Weights of a small GPT-style language model, trained from scratch on English Wikipedia: 701M tokens.
Each number is 128 + 24 x the weight over its row's rms, rounded and kept within 0 to 255. Layers, rows and columns count from 0. Numbers have three digits each. The size before them is the row's rms in percent of the matrix's.

# gate: layer 12 MLP gate, 1024x448, rms 0.0559, rows 256-322, columns 0-63
# up: layer 12 MLP up, 1024x448, rms 0.0622, rows 256-322, columns 0-63
# down: layer 12 MLP down (transposed), 1024x448, rms 0.0599, rows 256-321, columns 0-63
gate256 100:179154124164141116136071134098114125155153155083127126131117140132162162122146102132117109100166103143112088141139127128135159145118119115116091105122134105111162098078137167114113081130098161
up256 095:090110140157148157117184139113133164118144151162129149140161147121123143152070135098119142123131101128128120106138120156142124114158123109105171153109107139119106137135121121106125158138134135
down256 099:203109125113118121137066111129162106160117117097149108133098132137161101129124082162121124093186155153119089155144156134136123140117122158139118132089108130112188130125135191123104144152125146
gate257 093:138120148143116130128140160137130106172128131093128112116099138101103083130134203110149108132147120143103120101099162115151133093164082117159126103143145029141108108121105109122115105118129100
up257 093:103126105139102121148108112158096110114119084120133110096149114101119106138146137141151139142129143106090106142112171143100100118135123130171131121167160123117127109180104119118081147099143101
down257 093:137137170125127144117104199092121122158078130117139124122166110095090097112133088141120169173130151122145122140143075101146079170094126142124117123125084192084087155126109158145150122155141124
gate258 099:119108109136094100188138158162142129094118191125120103143131127136142112108144106121118156137158061136137161129108138144140104129112132123125126126154129054171087141106110141122161147155129142
up258 098:126140137179103112142111147123142112105113144131104101135144141129143080133158137142105110135158102127137124110110146134138128150124114165135140176106116142159148128072118140145102160122125132
down258 100:138131156126157114117127134120113090125166134087137143126126108107090105143132120112116145133085105154143124140107129140098115129171131129104108131095139095101126155148093131129173104121171143
gate259 106:108114126080078102163149145137121153183090128098107109108130115125101107140165130129121164135109126139132154113154186102135081137129162127164152106122157162141131138175140111116162181123116156
up259 111:128135127127129125095155148083166152187073136116096130133142082164132131148138144150064172159162141141107103109139110131156115128075116121143132074128144153065122138168132109113161195115147144
down259 105:133102102113108113067162124082166125139115114173133138129106124171110131144139167074117171173139136089132142138159137117083110136105129155157164134120145148184167140143139095102158128100125135
gate260 102:142093142164091116155150100139159091130153096171082166150138118103125121114114104125161103160129133157134086155134161142140159139108127175142154148098107145147129131145128131163107090105166178
up260 099:180143080124180143115112130115168141125073160107115109079117123132128136126143137137137145122103126128115124147149157115116097136148113133092074147156118145127121175148121130146156135144164115
down260 101:138082159146154090105119117133109125119164092090152127129132160109142165151151161099147114137071172108119079194132158149178134162122138145135106141140151149116085163106105144104107104152078115
gate261 097:160100123136126146170122118102108119131114139112114116134093151136159138140138134124162143126130108105102120166153105128183104159168117143134147137119118131131158138126143114151151122095115114
up261 095:154136148143124123128101124081131123140112148134146118117130157111154111092122145109160121112120114134157109066122172113153126144139113096142170102114156136122149100146118143160161107107091155
down261 096:093158118135120115157074133127126161116131153124126140123124148137091111101113102121174117131185156139104170145128144149090191142119121123145132138112178171113139162157143163144118144126160140
gate262 107:105120127122112136123152135139084130153144108140137131134091120084183106083147148161136108124114153136137116125131127135112084104135164103136123133171136099110141167098118111105132201153108173
up262 114:124131111080137149098102158131099118181108155090186108157119116152139129135131179130105137187164139097158134110141154124122136136138146103098119096108153135093102150151088160156139128153114117
down262 108:137130095116106107147138122129172142182138153129111131128116133097151089101028133147159155137131088130109134129117140135171148119138103150111068159125158117108109134103099097116116159145138161
gate263 092:159157126132092082124117110103158157144161111104130130125092130109080153074135112118171122126107110145122113125117146112164138170137120092101152155146127163096138158091135146099143141113149130
up263 093:122121127132126128101136165113107154121096176141162132118178113135105113164115118118142104086144148107118152145142103117102108095121159172113130138125095099113151078125150131119139115158096087
down263 094:129105067133109123121141134137128120138124128120082109143147122136141166111126135159166138125185101129128125171133074110125109141125127163089120103095106125110149124105178141126115135152155122
gate264 093:109081068123144118162132140117118134122122149156114109110053137123156134120134107159120150149176106108165124122147099122137099095158161104134164143186136138142107108159103169132115138133124149
up264 092:180125129120121154109085090177128092123116122137115182136127068107135143129121133108142139097136160156141160141156120150151120129137140055090135168111113143117119101114119132101157154119120135
down264 095:118130133105148098132137166151153119129133137118089108128166106129076155159124106134096119111129183168100136103111128127114113102144077142180099113131152133104160123132166122146116122130134107
gate265 088:125159157141093140121138116123161153150114114063135133129150148149142146130128119121106164128113094157136113143102135104143128140132135098161147097143143124098121115168132078110117130128111178
up265 096:111157133176103169164142112133155147146126095112110121092139117158125126100081157104109143115108087110110132108136119112195152095136128116107150091115109122115074170165122111144122069118126136
down265 097:140078111133126147117092138094103134115125132128092110134130123141142122074101141085127120109120143084099125124132141140146164147106133108112145159122150153159129105148140164132141108126112117
gate266 115:123073113134101157146062098117107134140140105130100130141126139135136127159147117136106110171100117179135166083128157085125099136145126107147120180087120127093143114094174127119119135149117143
up266 133:118169114125115126143180133161152146115098115166128125112112094120102098113166124121147151098070155103144108142095094117124098154147124143118164093170151087191103158169098141100116124110145139
down266 105:148118158142092042122151130141118159130140146121171135077127121135092102076142129093139112088089135132131117147138096145112144142099118127088125087205161138152106157131107104132122133160162118
gate267 090:155149153166079151134115101111129102114146147101133144135096131131171166112131099090163089126138102111090136128153120083143121115141131143144139170151108162097141097102124128103120101134141110
up267 097:150126096147151165130170109125153180109142163147157132118177163147099098116088158164114149063134126098133165090131176157146127114103085076119095146148132084149130111133134107151144131159120142
down267 096:136148158107161101106131143104133080101109119099134142126117119116119124105110130094088118151134135085150113114120113107098086156151113072104158117128104096153139182120180138147141112120131126
gate268 102:117113115144092102139102137133114119130114160137120121124114118141140112185129155106131125112141122137141135159140105133094140118109147123087158129144122145142091105137125139084118136093093142
up268 097:105129114099124141148145128129160108148136119135160160159153135100149087107111115164115121176076145146140089100074132134184114086108128110173103120149116152159162104150100138158073079169168144
down268 101:181114123164122119096137142099105119118134152132113119113098122144129115148118124097138161114110105111108125122161120114067127153125163147143089151136107073103137127139130126126117089127109095
gate269 099:165145187097109151146099104124102155096130078115144098103121101135141108117131112109144172159139120136108124121143099113128114123120115100119129164118120155143111139113167087102119138144123133
up269 099:119122139055143130124087106130135117087071123144143143127149105115121096122147087122132136106156146099138114085074127151108126137124124099161156073101130120138058074127133153128163154095132159
down269 101:116124137159139128143167105133099124120126137160124117134121111125130114103116111069107136134133085180097120149135153125109078139102082124122102181100146155147109101119093122109182127173101190
gate270 102:151091102079111147124153145119143147106141147113136131102132128108154123148137128146111114085131067139143136149113123119079159114122154121148112152156098124128129142129130093156160109072129099
up270 099:150097148070101151142135115109136101123111109113147098113109105143123110108132159091158126100107141117140129127141122117164113121102124116130160136126111107100148127149129172120116084103139149
down270 103:157131149116168140095125181110132145106128137141128177093106135154113125135134154125133141149112125114132178107167101094126161157151124116121109147102129144141168120072108156132107110120080118
gate271 111:119115133159096152124092126123103110117142083120140146141128108115116095100164135125152095135184127153121143186100120098136115192086152137143104146072125084153128157108127161108152135123072138
up271 103:110156168156164142116117133128114132134171129093116089143109110163094116112121137127125125138127128132152151180135146143129136127127111129155103140115123183113123101152133128101123142174115125
down271 107:109092109157107146103090126126177150119112127158142088098104090138111111151160101111102124145114151138129134130101092116113097169129136144094125115141157128131135160114101097131145134104100147
gate272 106:080146125124074134178124091155153146089103108134102142115106144108162137164149140117143120129138123187096110144118091106118149133160124134155118149121108138135116143123147113095149123117104076
up272 100:129146150103113140148153093165176153111135137127101098146144145152102151141098132139118146124129137120101073117119130139099135113146122142152148124125135090173111145137179138155133119102122117
down272 101:148164112168088121120139091118128138163141132111171152151150125074151149151119166111143136161161124144100086100133072094104181125140116143119128122100120125106091082132129155159135117099084135
gate273 097:114134097127156091139117162150120126167110137146101122113119132139104118126130110187113143120110128116141099153189148106081141154118135139110106156147107135105169124121100161124171162147146128
up273 094:122113096133119106097130143167113092111129123106116108098174112121080131162139129184134145089185151123178106145138109129146142126118109132137128146117124120155132091114123167146134149134093156
down273 097:141130107103168100101128132142143105112140112142102099136137136126139118134166136140067144134161139154118102100107131084113168161139143122129180171137081162146096133116104149121128089131142116
gate274 095:150132152083110108126173094120142116090106130144127121136120166129131105165119119194123101107129102132146113101120131126112144129118134119097130119098102127105160108135152164130121126146109129
up274 094:116133135104146157127153135143153136131156097115104172128112099127115168139148098130110151148131085151134112074159126097098107186123127128149136138118130144075157113123137147144122147080155130
down274 096:111139106191114119107096157125109139140170138130115078146140167108122138138129128105149134126104121105129125117111126125135160103125114120105123149125158121153100122143123144151141125152115117
gate275 107:130139070134119151177149099129119127134122117124094097126092127120085092073126125089127117069157120137106136149141154093138123153110137132158113154151129048169158124142108197143141175154146111
up275 109:147171143170094098149102110100137134113147105116113152147102112135132130167125099123115108135131121146175100127116160127140122111108145089156134093126149104135165101134148140153098115151118149
down275 110:149135095128154152131149095150108146141174072124124117134134110159124099087168122090159117061135106160080112146097113124150086127135147088115140094178125103112115121171132111118094148120103119
gate276 099:125136116132139130175073158109130118092159154107153134140070127102133109154097152112162095161141075114087157111144132090121181160105150101141129126131105127124117111106136145114112145169150146
up276 092:152126147135127136094184106108144114119119115127144072113130145109093091149130116133116126130134175109110136098129124181130095122122087108093144101171135067126141153080107118120154106141094147
down276 096:130093108137105132138101145124125152139098112152119134140159119114121165087105133118105140126125070157146139180090113152166124101144137163151129111106096122154143124115186112148115135118142123
gate277 098:147151107155155126138129115119118123146107144071121108134093121112118128113111137111077090111102154146132111120139122094137151138133136115156170134175157118128142099186107134113151134136107155
up277 100:092129089132135111135147084142150169123127126140087143115101138150108101134132141104116126139131158126172122140119072123158156107140144112157137107151112126123134161152112130131103130161118133
down277 102:139105148149142086153153125109162122115097126141128133124105093131169140134055147095124101123122156118142127131131119133137160141116139129104164115165155149143126144109140150145171118148141168
gate278 101:104103112131132126128138132132146132138118165126104114126110122115142113150179111157164136160145071131123114158125126148121083154128170144105141112179126173120095112137115148106103146131125115
up278 099:137116111124129161117079125092152132104157110117115074137161152128124133115096137127127091123120125137144125161139134164175168135079109127177148151081182100116108137154159104098108163143111164
down278 097:130162089147146110141129107124141128130162192146135140144118109139096157073140128150177150172146159117126129176123133134126119114139129125108099116145148152136131150154172148137120145121103143
gate279 114:164145163132115135116103117167156160131145104114125128140162136154091082117175159104123129166075129124153108201139129100133090151155134106165157128142121131136109114154162091126138116090170153
up279 110:128141082110077136178151145159105190082125140103162150130163132084107131115141104127101083108127144103127160140099135108101134087151140122126190156134086090125123155115138135113144100117135082
down279 110:118138134113143138147155173151168139107104122143130138137133134114098169120115102113139154127124116104122149166134124146085166103111177107107112167126119101102147120102161128146152123116154140
gate280 094:116132158127137100129139119138135152127133094098137113118096144165129105118127080110145094148147101140122122138183159130146096111119136123116104101117090122137087104129167105055137146184144120
up280 094:099138178151155124133141065110115120126129108124134106094120189151103158137115089130096153154120139100108141120147109149173160159151104156078133110137104145095074145143137102083114131147165091
down280 094:142131154111181141137116129107122154083121108098116112117125158156111127137129115092152165176164110140110113150184123099136167074071114149116115141130117104124133102113100109096100101166101110
gate281 097:118104117095079117155137144109140124126127140122095108152127166137138155123187086129132096104126119114105112144157115100154139152149148164146088169113151149158094100137156151120121146116084105
up281 099:108084114106093150112092131083136091087096119147083133168158146132169181090165113091135093144161133120113139119165136085119126119153150124176120157116161167133132110152150140117134101129064125
down281 094:180109136115129132082145165123136128105164126170112092119140167135127148191120120130130152139164135140128113108149092119087208142124101119116151143128146105151112114121088107117138132114143118
gate282 142:076141131135111117149124161130143135123117137113107107125132112109131112085157082129106126129121072155105124162103143067165155094105144094164102111135117139127163094095115110124176123150146113
up282 119:128112144103097156113116124092120107129153144172127179148141121162132106154122131123154129109131156091100128160153112115112128128147128161139175123132106122131151138135108120127066133144065116
down282 125:096169179101109128115148119147076149132141135092119119171161143123133078160121139105124085113151135124142119130154134102104194093140121133128172102139155131115133149133159118138137118141114187
gate283 096:092122133114116142141124105146109083153135098151160094125123136117116139149154080149090126139125121117141119089125163152111127119097119119105173108151106145132070168120131142122171114174118113
up283 093:152111126129115161109115166094146152140133171116129181133129108118142155132094155124140121114166124146133105141158070124149121120140130081111126114128121135131105093140119134136154136149114146
down283 094:094107186124130094109123132166167130128147148149167083093117138110138102161131132085138097138111121151150140134130120126109077106145128159142117133104116152079142144126180157118172103131109151
gate284 098:139103138093100122113148102122131086117146123095105146132096132155146122133135120104142174119158157118174115135100130151179102129135139126132131142133134135138154176131134135103106100119129160
up284 096:091094116130135108110142128107114105111130118134155117105158125103099121100114180112119159099119122141135113125146115142131109140114130166141134125131103155114165090132103150157108150134123128
down284 097:112095111136100112111100097118111156092122096125100098129122095157154136126121066133138174162102114138138134091105133156157127087076146125053106136130138168130132165127169122139132120131115159
gate285 102:154114166124131111124141147108125189079086131135107163143126077114113102152154139095168087125130110117070128128147121107116101156131095117124106152132144116100159113088110112133117141135103128
up285 095:141150121144155126094114098135096092179117128165124135119119105129112124122101130166117094097168165137116114146125094134099170108140127125138135111155114128165103127124138131133132134140132141
down285 097:152139112115105083149136105092104095121108142118128101114151142178109136147095088154122116113136137081138107140127143122107150156122138108146089112144115140148129126169105126114152096109121112
gate286 103:145163132116145130160096119107158142175140097130168133086158168110123126095144143098147112115101132141097118125108130081131149153087100107111129142123141118117106122109130121070127113082101127
up286 099:154077128084084135129112107123120166165137153104121142145146103131100156124136094106106154109104107081147117117075159112160116125154126126126128098133132110140165138155136132098124135160108110
down286 100:127167129149148135158176139149126139147113114130132106133120153091075089106127167146122144140153150102122159118130141126123169083122113094140139074134148150138098091134106138134099107126129166
gate287 099:096114109148124065122142105118138125120122148104124142137129069087127106103145092152132149098103109182123159171129176170135126147104108128172117081159115131119145147115111102139152125147128138
up287 101:186113072128143127141115110113068156129112107125133108082097110092131139115144132114112100121113104092145077117108139144119109122075113130130134127083148095121124140099072105105132113123131121
down287 103:103123150134154155114086148115134126142107127155118131159082120176124124102123149134131095079089163141094138109090111101167181101111119121164106115129141127149168126141117078148104157168087164
gate288 090:168138151086163126143119113144098115114087071165166125129113084122155142154156132098130106143109156099111138085139162119118133086128084093137087108133115117122137091159124144086096121130138087
up288 088:125124109124078125159132097100105087108094097117119096123130116161154113143100137136147127116174127164113148089144127191113155092135117129138155162114158114140086132139120141169108159118140154
down288 093:151154101085139117130110144110122140128138178111148110158107125087117155107095102116106137107092194112136119168133126088142052127140107091142111109138110141109144139104121151127144109096150177
gate289 098:098101112121128173088156139148146130113186100124121155140127150150133099166108148152115171140123118195120073122099141176106118095103151103128135176125115141154127107108127141144131155110128148
up289 090:116101132120117156138104146111148115151140155159137140122111154141115107148123141110130109132098162121123151137135148132130115120144081117117156177094100128145143104143097162092106145116128130
down289 094:158151113119157086099141130105121134112119160122104132123163113109125125125114139148125149110137109079133108139100083126091097107141126128097114086131166117119170134119159089136164119118100130
gate290 095:131140103123160102141138155163086124148128137111130107117156108134129118130116129179124072123134142171124088094121158098119085125098108140106119134155139127156129149127068095108162104132095154
up290 088:138124137156153185157097138126141128059089111141139115114114126172178140109122116146085121145109105142136108089146110111141090105153137129146139102132129139141140111149143107151127125091158118
down290 092:153104120109092022120148086117171172145146091157123138140109089125085126164107148140188142099154156114152128128093116120185115149100121136089101163089124138156158119134169105082137106139122156
gate291 102:143119156150139134096127130160086136101113147164121114147133120092117154124158087080136143136129127143128138142148146119123095081146107111130122126142083109116160127108147175115093088133110132
up291 105:116109108109144126138152138116156171136116141131144146118127098128091130085139134078114138114125105116103125119139129141124106127132163096151138130122104109128088087135111093163175198141120127
down291 105:157141133131145078138126128159152114155137152100149130118111112149101147058119139113111162124154117092100098112124121114142113163143144144081099147100107143156107114127146079139137171158108151
gate292 101:140142098091098169133140100124117105121153130093096144165121150138123139123115135156128138129110110137148113107165145104099157116135171134187093155160139131132169118124171130114144149126126103
up292 100:105124142143163147090128097169153151156109142096147144180104153153104124157136155155086140116160093113180107090138103118107082125158137134115132089127109151110122133127115118113109081142112131
down292 101:078127131102037167102080143113134158141118121134070090165129140151126115143119125153164130160113103146143118127134135115157206123114140127186119138101156149161143093139118160121126134158120136
gate293 099:134117128142136150153068151085097141071134138165111140095133130112114133123141089136084118131140101129123115130132103124109149092146138112164139192101136142123155127094102130118109148149121151
up293 094:164107168129152095142130128127117108103128167181134106150103145098150134096130119150091113145108091111130122132143116128112131138117119167110086142136120119108137190197155132147114123140151130
down293 098:142124156119080138132113166107175124114123103148148107097114122099129127159135147115112132133111143153118133157108088103124159149135115119137099138128096140114132141116113096128114117167103142
gate294 105:123132105166114098170175144113119147100097128107144093182152112150095116120126134120123116128106079113109140128143149068131084125140104104129119166143099114135149150174124135129142166165153098
up294 116:095116103151131137128173177100101132103083094126110103149127080136137091144071146128157134157149146186123168153092161155140138122105111105156129143138135125074102158169144147102108132131128135
down294 109:126130119135126183137138097127042085139116137140146130095118088152135139080118109172109125110152171121097111140109145124124163100154159155187123132122128137091104146157148127094160124107083125
gate295 101:139142163092078147164106128117115133116093125148110122140107131177127076095137112124111120100133112096147120122124171105132099149132110158142111144136133115132133162089164146100137159138136126
up295 097:133104086122113108136125115126110114142137184111119150160150107131134166152134120097129165130135135088103118131105116129142139118133172129121129131113129137154140102130130112092106100102193130
down295 101:106126169110097106136105142105150116143088178121134151140080131152143142135091085132189144146143123139158149154128127130126106130109120121096147153154108145132114077099116072176110170123080118
gate296 111:126122085121142164183116107186071132158122122140135142133164139113118112102191185082144136118143096155153093155088119080172145102132120112121114131154094133115122127146142089124141137116154104
up296 113:105076134139158103130101145134139159128138180155133130099103153107129144106103164125120132121117142111124110092148120103146133144127054120155112115098076125141124126075136139115161080119152115
down296 111:127089128131147130137131083077134148133086166149128107102141099083178136113109112138113117081138119125087123108113108156083116117137147163151096115115122145139154158143109109152142152130134174
gate297 106:146161111135146091149123108151144188130112169120089087143115168149123113162160125129132103118134132149150140082168136111125100187183128153124138144155093126143128104110146162128107119145112128
up297 114:111151103109114149166107162128077144086094165179124102112118134137116162159119143128107102128131125140137100094146103151151151174133172131115118126121149100134129164094143133131141111132119165
down297 109:116151089167120131175131116161096143101125147115127099150119133103096147140131129120129134132145092120142111088090142057107126068099105134135091092102112125108161137115147091112162084129155152
gate298 099:134104139122106114132164140174172124145109117120111140139112106089103143119138114119162165158126116123141163061077094095141143091159105158136093117090142133121151115119127118106148086136115095
up298 099:114127117118137136120137164068160120189097140149139116117159144169134092134136122091080148138118199157137117115125124136115112113146107156129141163134110120097164117142124130124102133149115136
down298 103:126144091120113103117119117129110105112086103144137114103121115138112122158117135153146145116157164155110182102142147140102071137110107127122113122136060144108138125125099140125143133139089145
gate299 098:135124153147121123112134129107107134064129091129099126124144129153104123136103133103129153106142134149111124149120120109094081101099130134131138130117162128126129145114132118136094132145164195
up299 104:133112110108140125107115147132167150157151152129187070113109139133132095150115141179145112163140123147147090140149088149093143150131152134143135161133121111110150125121092137138096143149131117
down299 104:097127137164136125145144118137092143100072125121147173105103127137112170116082098074166093121107152102118141140089138137129139091110126121139146100095154143141131170152167094168125139114140152
gate300 099:155134049154106101115130101082162131107114121089123119109105122155120124089110137167080077127118129098127136163111119099105167126114127175160123163146108095155153098158150093131137152137120158
up300 108:140134133136123092139113099103115140121143144088139129100110110133139155117085157140135086137078128136114079140133118103100160121105142090130171122147144094094113099135118116115113130103128153
down300 103:148149093105174083104138091137126110114124105158105154121083156131117156129125137092162109132101106113156108133128112149122177153155132117124133111179095137157103120141188104115118087112128113
gate301 090:126108092149120125111102156137122105137111085130123073132154109103132105100122107154121116166140132139148129088113116140119126117129131122168150127119132119143107082158157122127167123144110192
up301 105:143092156124075093147108128121140144145136113144108107092113098149129137131145177145102130118108158149099162088106153083100112176170094128112110115154144117139105197121116142135119129124124081
down301 099:122110126168130117140098138123143108145126095109138130131121113142155104157162110126142088133148150137097109124103107109126146154129128143110142120149143146129122167118095160132170118113104096
gate302 100:095149144168149114140053129089119136118108123135139076122146111130128114147119140154115105106132125121147143185137109083095147118134123165140129183117155078144140088126116140121134121164123152
up302 097:129191144123170158091031110119137121158127122114161126156138134096145091125138135135130164138086153172168150085090094114079134130104113143086110164158129130120134136138141130165158117122142106
down302 099:096094165144172120115149144118141145144117121144153144153151130143163103152155144117129127121118118082126163127098163100151092110142108134101127133111141144091162098139126147115122124158144140
gate303 103:127101135140106129159142144134107131132154105117123110153135051100143142128122141121127147119131126112110130083099114154136116133101129111127105140089104118124073125135134106138103113078146126
up303 096:148126112144120183126108111115133117130144144135139137125146139151149143153166138106123095107136076133159118131077148122135137142105121119133112100133172140192159137151098156137115084112112135
down303 098:140104089140139160145100104116154137131156107151129166102136175086123118149174132158189079104114136130128145106131142146168106123155126129107154102104145151125120138109138089084099124154123116
gate304 091:157134127158126114122151065118121126127123081099123131146128153146124094125112176107139093157129088104106129082121114092182122133145112117108122135119106098140132134163160111116123129126147134
up304 101:125103144084115108156121122137126076153112133117123135191097130140171132115109123137077109122118135114088126146121139115152175092123134122126141141091125140112104124194165089125123086150153128
down304 097:138126124143147138135168164128142158154117135156119128145102122131153108114085160125138138102117149121094124130088194117134128057129130138158125145126141124119169114131113103137129144151103133
gate305 107:124126130126137119147122111124148139210142135126129120141090124122160100096141144134129108150100126126158100142110111087117129130147151159154145136146088104172126133139112149106143165184115137
up305 116:124124132119097108118120093147112134069111136138113160143152172148138134114120126089177121104108107147115134109092160112155121158136122119122129123159164145109120149121165121147125110082130145
down305 101:151095099148093134116124125129153153119080092159088142109146132140145126089121165159159133104163169168080107134092123135108103124093127142145116151112099114113171096159180184184132114116110134
gate306 099:117132105110101141128168160194096110155122137124112170197128104116122146094113137098105078124161104129178142116126137123186147098082136112136170070140127129116108127120155136146142118143153101
up306 091:135136119136160143117136134128115144138108135109116170150134082090222122143147152104142125099135080110125097124142156105152109132159090086112123116133127151104141101138170109126096131137133112
down306 093:134119140145105112130143118125156131103129101110106079088187196137089103108113118133129130147113173148126089132117106136094121109129136162169118171106132151159143123150102151125120146119094127
gate307 103:106119117101124112179117096146172173131145099111160135127117115117083165104154178152118122143122153099112112172120168111123115135112141111149088112108126111092122159085138172113130146119126138
up307 105:127115141158127110096115095160090137084144135149133086133112162109115129195117113071085093103092126146116129133134088123136136103172112121083177145133160107117142145120139119091067105149113124
down307 105:142104150143145093094114145112117173114174103149157169113144114098139142129099119132158158129152085122183140078107148106124134146178110138118097118144128129143114132127173128116119105093162133
gate308 101:122114107188108133106074134140171191112141099131127082166091092114127072122133145121123146108155114128120142143113097101128109156154080109141126150132137098120105128151118140115154167165119127
up308 102:133131156126087088158148094122146118114119097103103150094126115121147137117147115140140168094113110124104137194080153088142114144147148163153141103128118127098127103113152124069117125112115154
down308 104:122150111115131132124168104137133133089121091146113120160099078113119118093099140115119111095106111143114127154131116146078146171153134118155120136125126143131096132129143128111151172124096099
gate309 097:119117094165085141117135088149106126112160112135102108129147114150128115141155119145169138151110129149115134146114125101092108138126113150134104136131132109092144141108127139132132131098127138
up309 110:131145149103139124169143162149148174129122135102206137128069129139118151093115111145138066117122076100136130116141154140133114147149165128153115095136114115158117107115132107123141094162114101
down309 100:131111115114106142115139130141123160127147139123156090141093117135142080080130085121156117141137120107088124133128122161115069126116109090106109126157163111161151119109149139087126129119140127
gate310 086:154138181116137134140154101134130111064161108137155073107161113163125133124094150089144144162126132160175128114143180105153102120116115114096163140160125119142111134117103175123134110129128150
up310 085:117125075090119089089114151088139168147135127132148117163107134106095132136127102143118126128147088158143114146104123151105184136116135095139128147104080186120125125160111154109163132130123126
down310 089:163162165125119152171126124176133163095162137102116113118133113139130152121110126116148131115129123152132142136159148089138190096135121139137156130139158103099106142131138175074129130095156080
gate311 101:124096149118084080162105121126142164158124093100149089124107128150122075129153130093148116157159102139114129137110155115136132154110108101153151132145111122110174129190125134121089128120115169
up311 101:125117146118147115113092146138128144110129122136120129077166120139140094110155111098123139128131157122124098128138134110108154144144132123088114135096122116145130144144108094140141103126111069
down311 102:142141116090137130121101152103132114096149118157134134107133145115141132109123113153094083123049102148165135127145141183106090149117151122120104116149132134152116094135117119113112130136132121
gate312 096:082094134140121127165147113110115143104108108123149112120111100147134077146137102116119078144101133150130115106135104151152093104140143159120180076122122142165132133096116201104116151136102089
up312 098:150168114084112149149136150178138099129135126192062141139128129168144113117133095190119133142143147121141129152112106087120153154121132143139125147138100121124123135167151103147097143125199115
down312 096:152096129108095143148133122162114097103121137127095118082147123137094091103141130143140126136147116077098147176121113123114161158118162131103125097161097120132145152084216134104095131161072122
gate313 096:104093107075116134119162140135133131158131116123140141111139082160128148144196121115112172127145113117128135130142151112127095135164154144135121127134121159119138131143138111145105153111119121
up313 091:133160140149150163103101085125115087125167146106104110121129143080127112078093094129164102117103122139116135131154115114180171119128104140126181137158130114174147123129123125104160098159127131
down313 092:139108109103104139144173157141133152170108108155114148128146110155131150147143131105113185099144119103162130124143143128101060086119158167123124094109107133141169129144091094156099133111124117
gate314 106:125137150084143124149131082116145100144134096124136099091112098155141163133149155169135149101152174130119117167103128150101142160130175158164122131111130114121118123099120124146123108163100141
up314 104:165166108155127110087145129154169097121106127136099115126143112150143130164139138145147137168108152119161097144102109102132124109110156164204143157118124124089119113135137125128112158103115117
down314 106:127126169099187140135147154158175112122135178130145064096117109149126160142107172120128153126145103136089159109101127121105142139149098127166111139145142112167134132109119131141141096125160119
gate315 099:151163115123108112102154050134148120122064115083119168175117120144119162139155149096135127103091120126142118124123142080125079212156136173114094112104152138143153134097152152119101145110113114
up315 098:124101156103132143148117080124132162096099141162131116136132117116084138173143129121106166114104121112095122123107078169102087127144143151140095144139178136128123152171108146140153123113141053
down315 099:151121149121134178128107174141152141117138175120160088122100150109118151096132123132129084155154113144108114132131134119118153158145103165133157135085183138136141139083171132134091168176124176
gate316 095:110123151177177123153092132104113093160159130087106117152139180139140158152125137142119146164134116111112133178107132119117150141150116180142123158146119156125108179086160108115128137104121198
up316 096:125136199129152166148089138097110083143188140135114114109154124118158148164137141097159133127120125135092118122117178121114100143135154138137111117142149151143121166126120102118109175082111120
down316 096:118126101111108132103132100118115102156099115132143150144115107146138153122179128106088102142121136093117126109122137119131112106098137067110130144095129146121123176166120170136148115132151102
gate317 103:132118131139138131156129136150162147113161123109123116119109133129118107120168163156157119146135143103158121141101142086091145169122161162177089134137122102147135127133158150087189148143115140
up317 104:047110156133153110139165113130161102105147136125123144102115130104129139133151127163099117102110138152122137120130115109148156101116125139182092163096162125126151120121149125131140146151145107
down317 104:150166111157153115111194128107140134137159149136136155121110122101209144144137116146117088144157125143113116117152161164131135119125116119147129142135120093122069186158078128128090130130154090
gate318 109:163129123151128184128115086108135113112130183126117119090164117108127104134153110145085123147142147121109112176120129059150128107092168135140136140093124116128175118122115130129137129128114128
up318 115:136137147114156123109112102110136159129116100106105139132157160123164158119139120101113130144140116109159140158110092098135121150157139114160151130155125119134138080164123125114145129183077081
down318 112:142107101109140126150097108143140128109112118121131084176162135171116132134137119153098145158140120168118137103125136119176042125100116112129165110129100127129125138123118155126137137133147065
gate319 096:124182104159116097135144084143089123122133130115135103164149101148123122103119114112161089098113113136123164126118152133130144121107144167145084129097109138162120148143150130157120087082157136
up319 093:139137125121106069133083122119109070152120105148108089122122075112136173096109126146153109121137107147114109104143097140191138098092084135109132155129183137135083139115153114156125117153091129
down319 095:129096142121112165102128151106141128148134153088136124099126163147122099155130115106095121135136110114120113137174140137095189139136111122138147146142105111114149106075171133083097116147150142
gate320 105:134124146104132139185135079140124231095091095103131120126123132152122089130164122098132130138129122107148120120144084113164145134149115146143098099137115136124118146130142109112101163127094154
up320 103:102114128135131127122127134160115123127139098089135125113179114104171088118159098106158113166164163107120161164114178133136091128120127142088103130162150133112146147139183124068134136116125148
down320 104:151109123157123132121098107115109142150110119154074110101140205141169161094122139108130115165120111133124191118135121138122110143104113152099115112118143120115156127138128110143121149073094148
gate321 095:097135076100105139196154151124134135110108125144117160144123127179121160161144150129142141100132094152098123108128137141134115155112141131126092110149098149154130127125171151125108134156102138
up321 095:127127104140098122135100093091144113146154118118135089128113170154120116125096124128086158173114122179169099151122134110122115121106166108124140132134118140131087149142107172122110130156122102
down321 098:133110137094156103126114141126139104148085136167136151153116088142078156107120150178153141088126129108126142090174149121123089182090094105158085135121129132137102109143153077116125143107136131
gate322 106:112150128180102171144117070119147137139124147124075131133152156134085105114151119104149124094095105158102115111111128113121087102136144139085163087098126120105136126150124133103138145118069116
up322 103:157154104109140133134098160151099148149174137149119111112107145108129091135175129124109144138117131087134110165109093138078113118137137141118145117127121120096115155187130114165121134162101133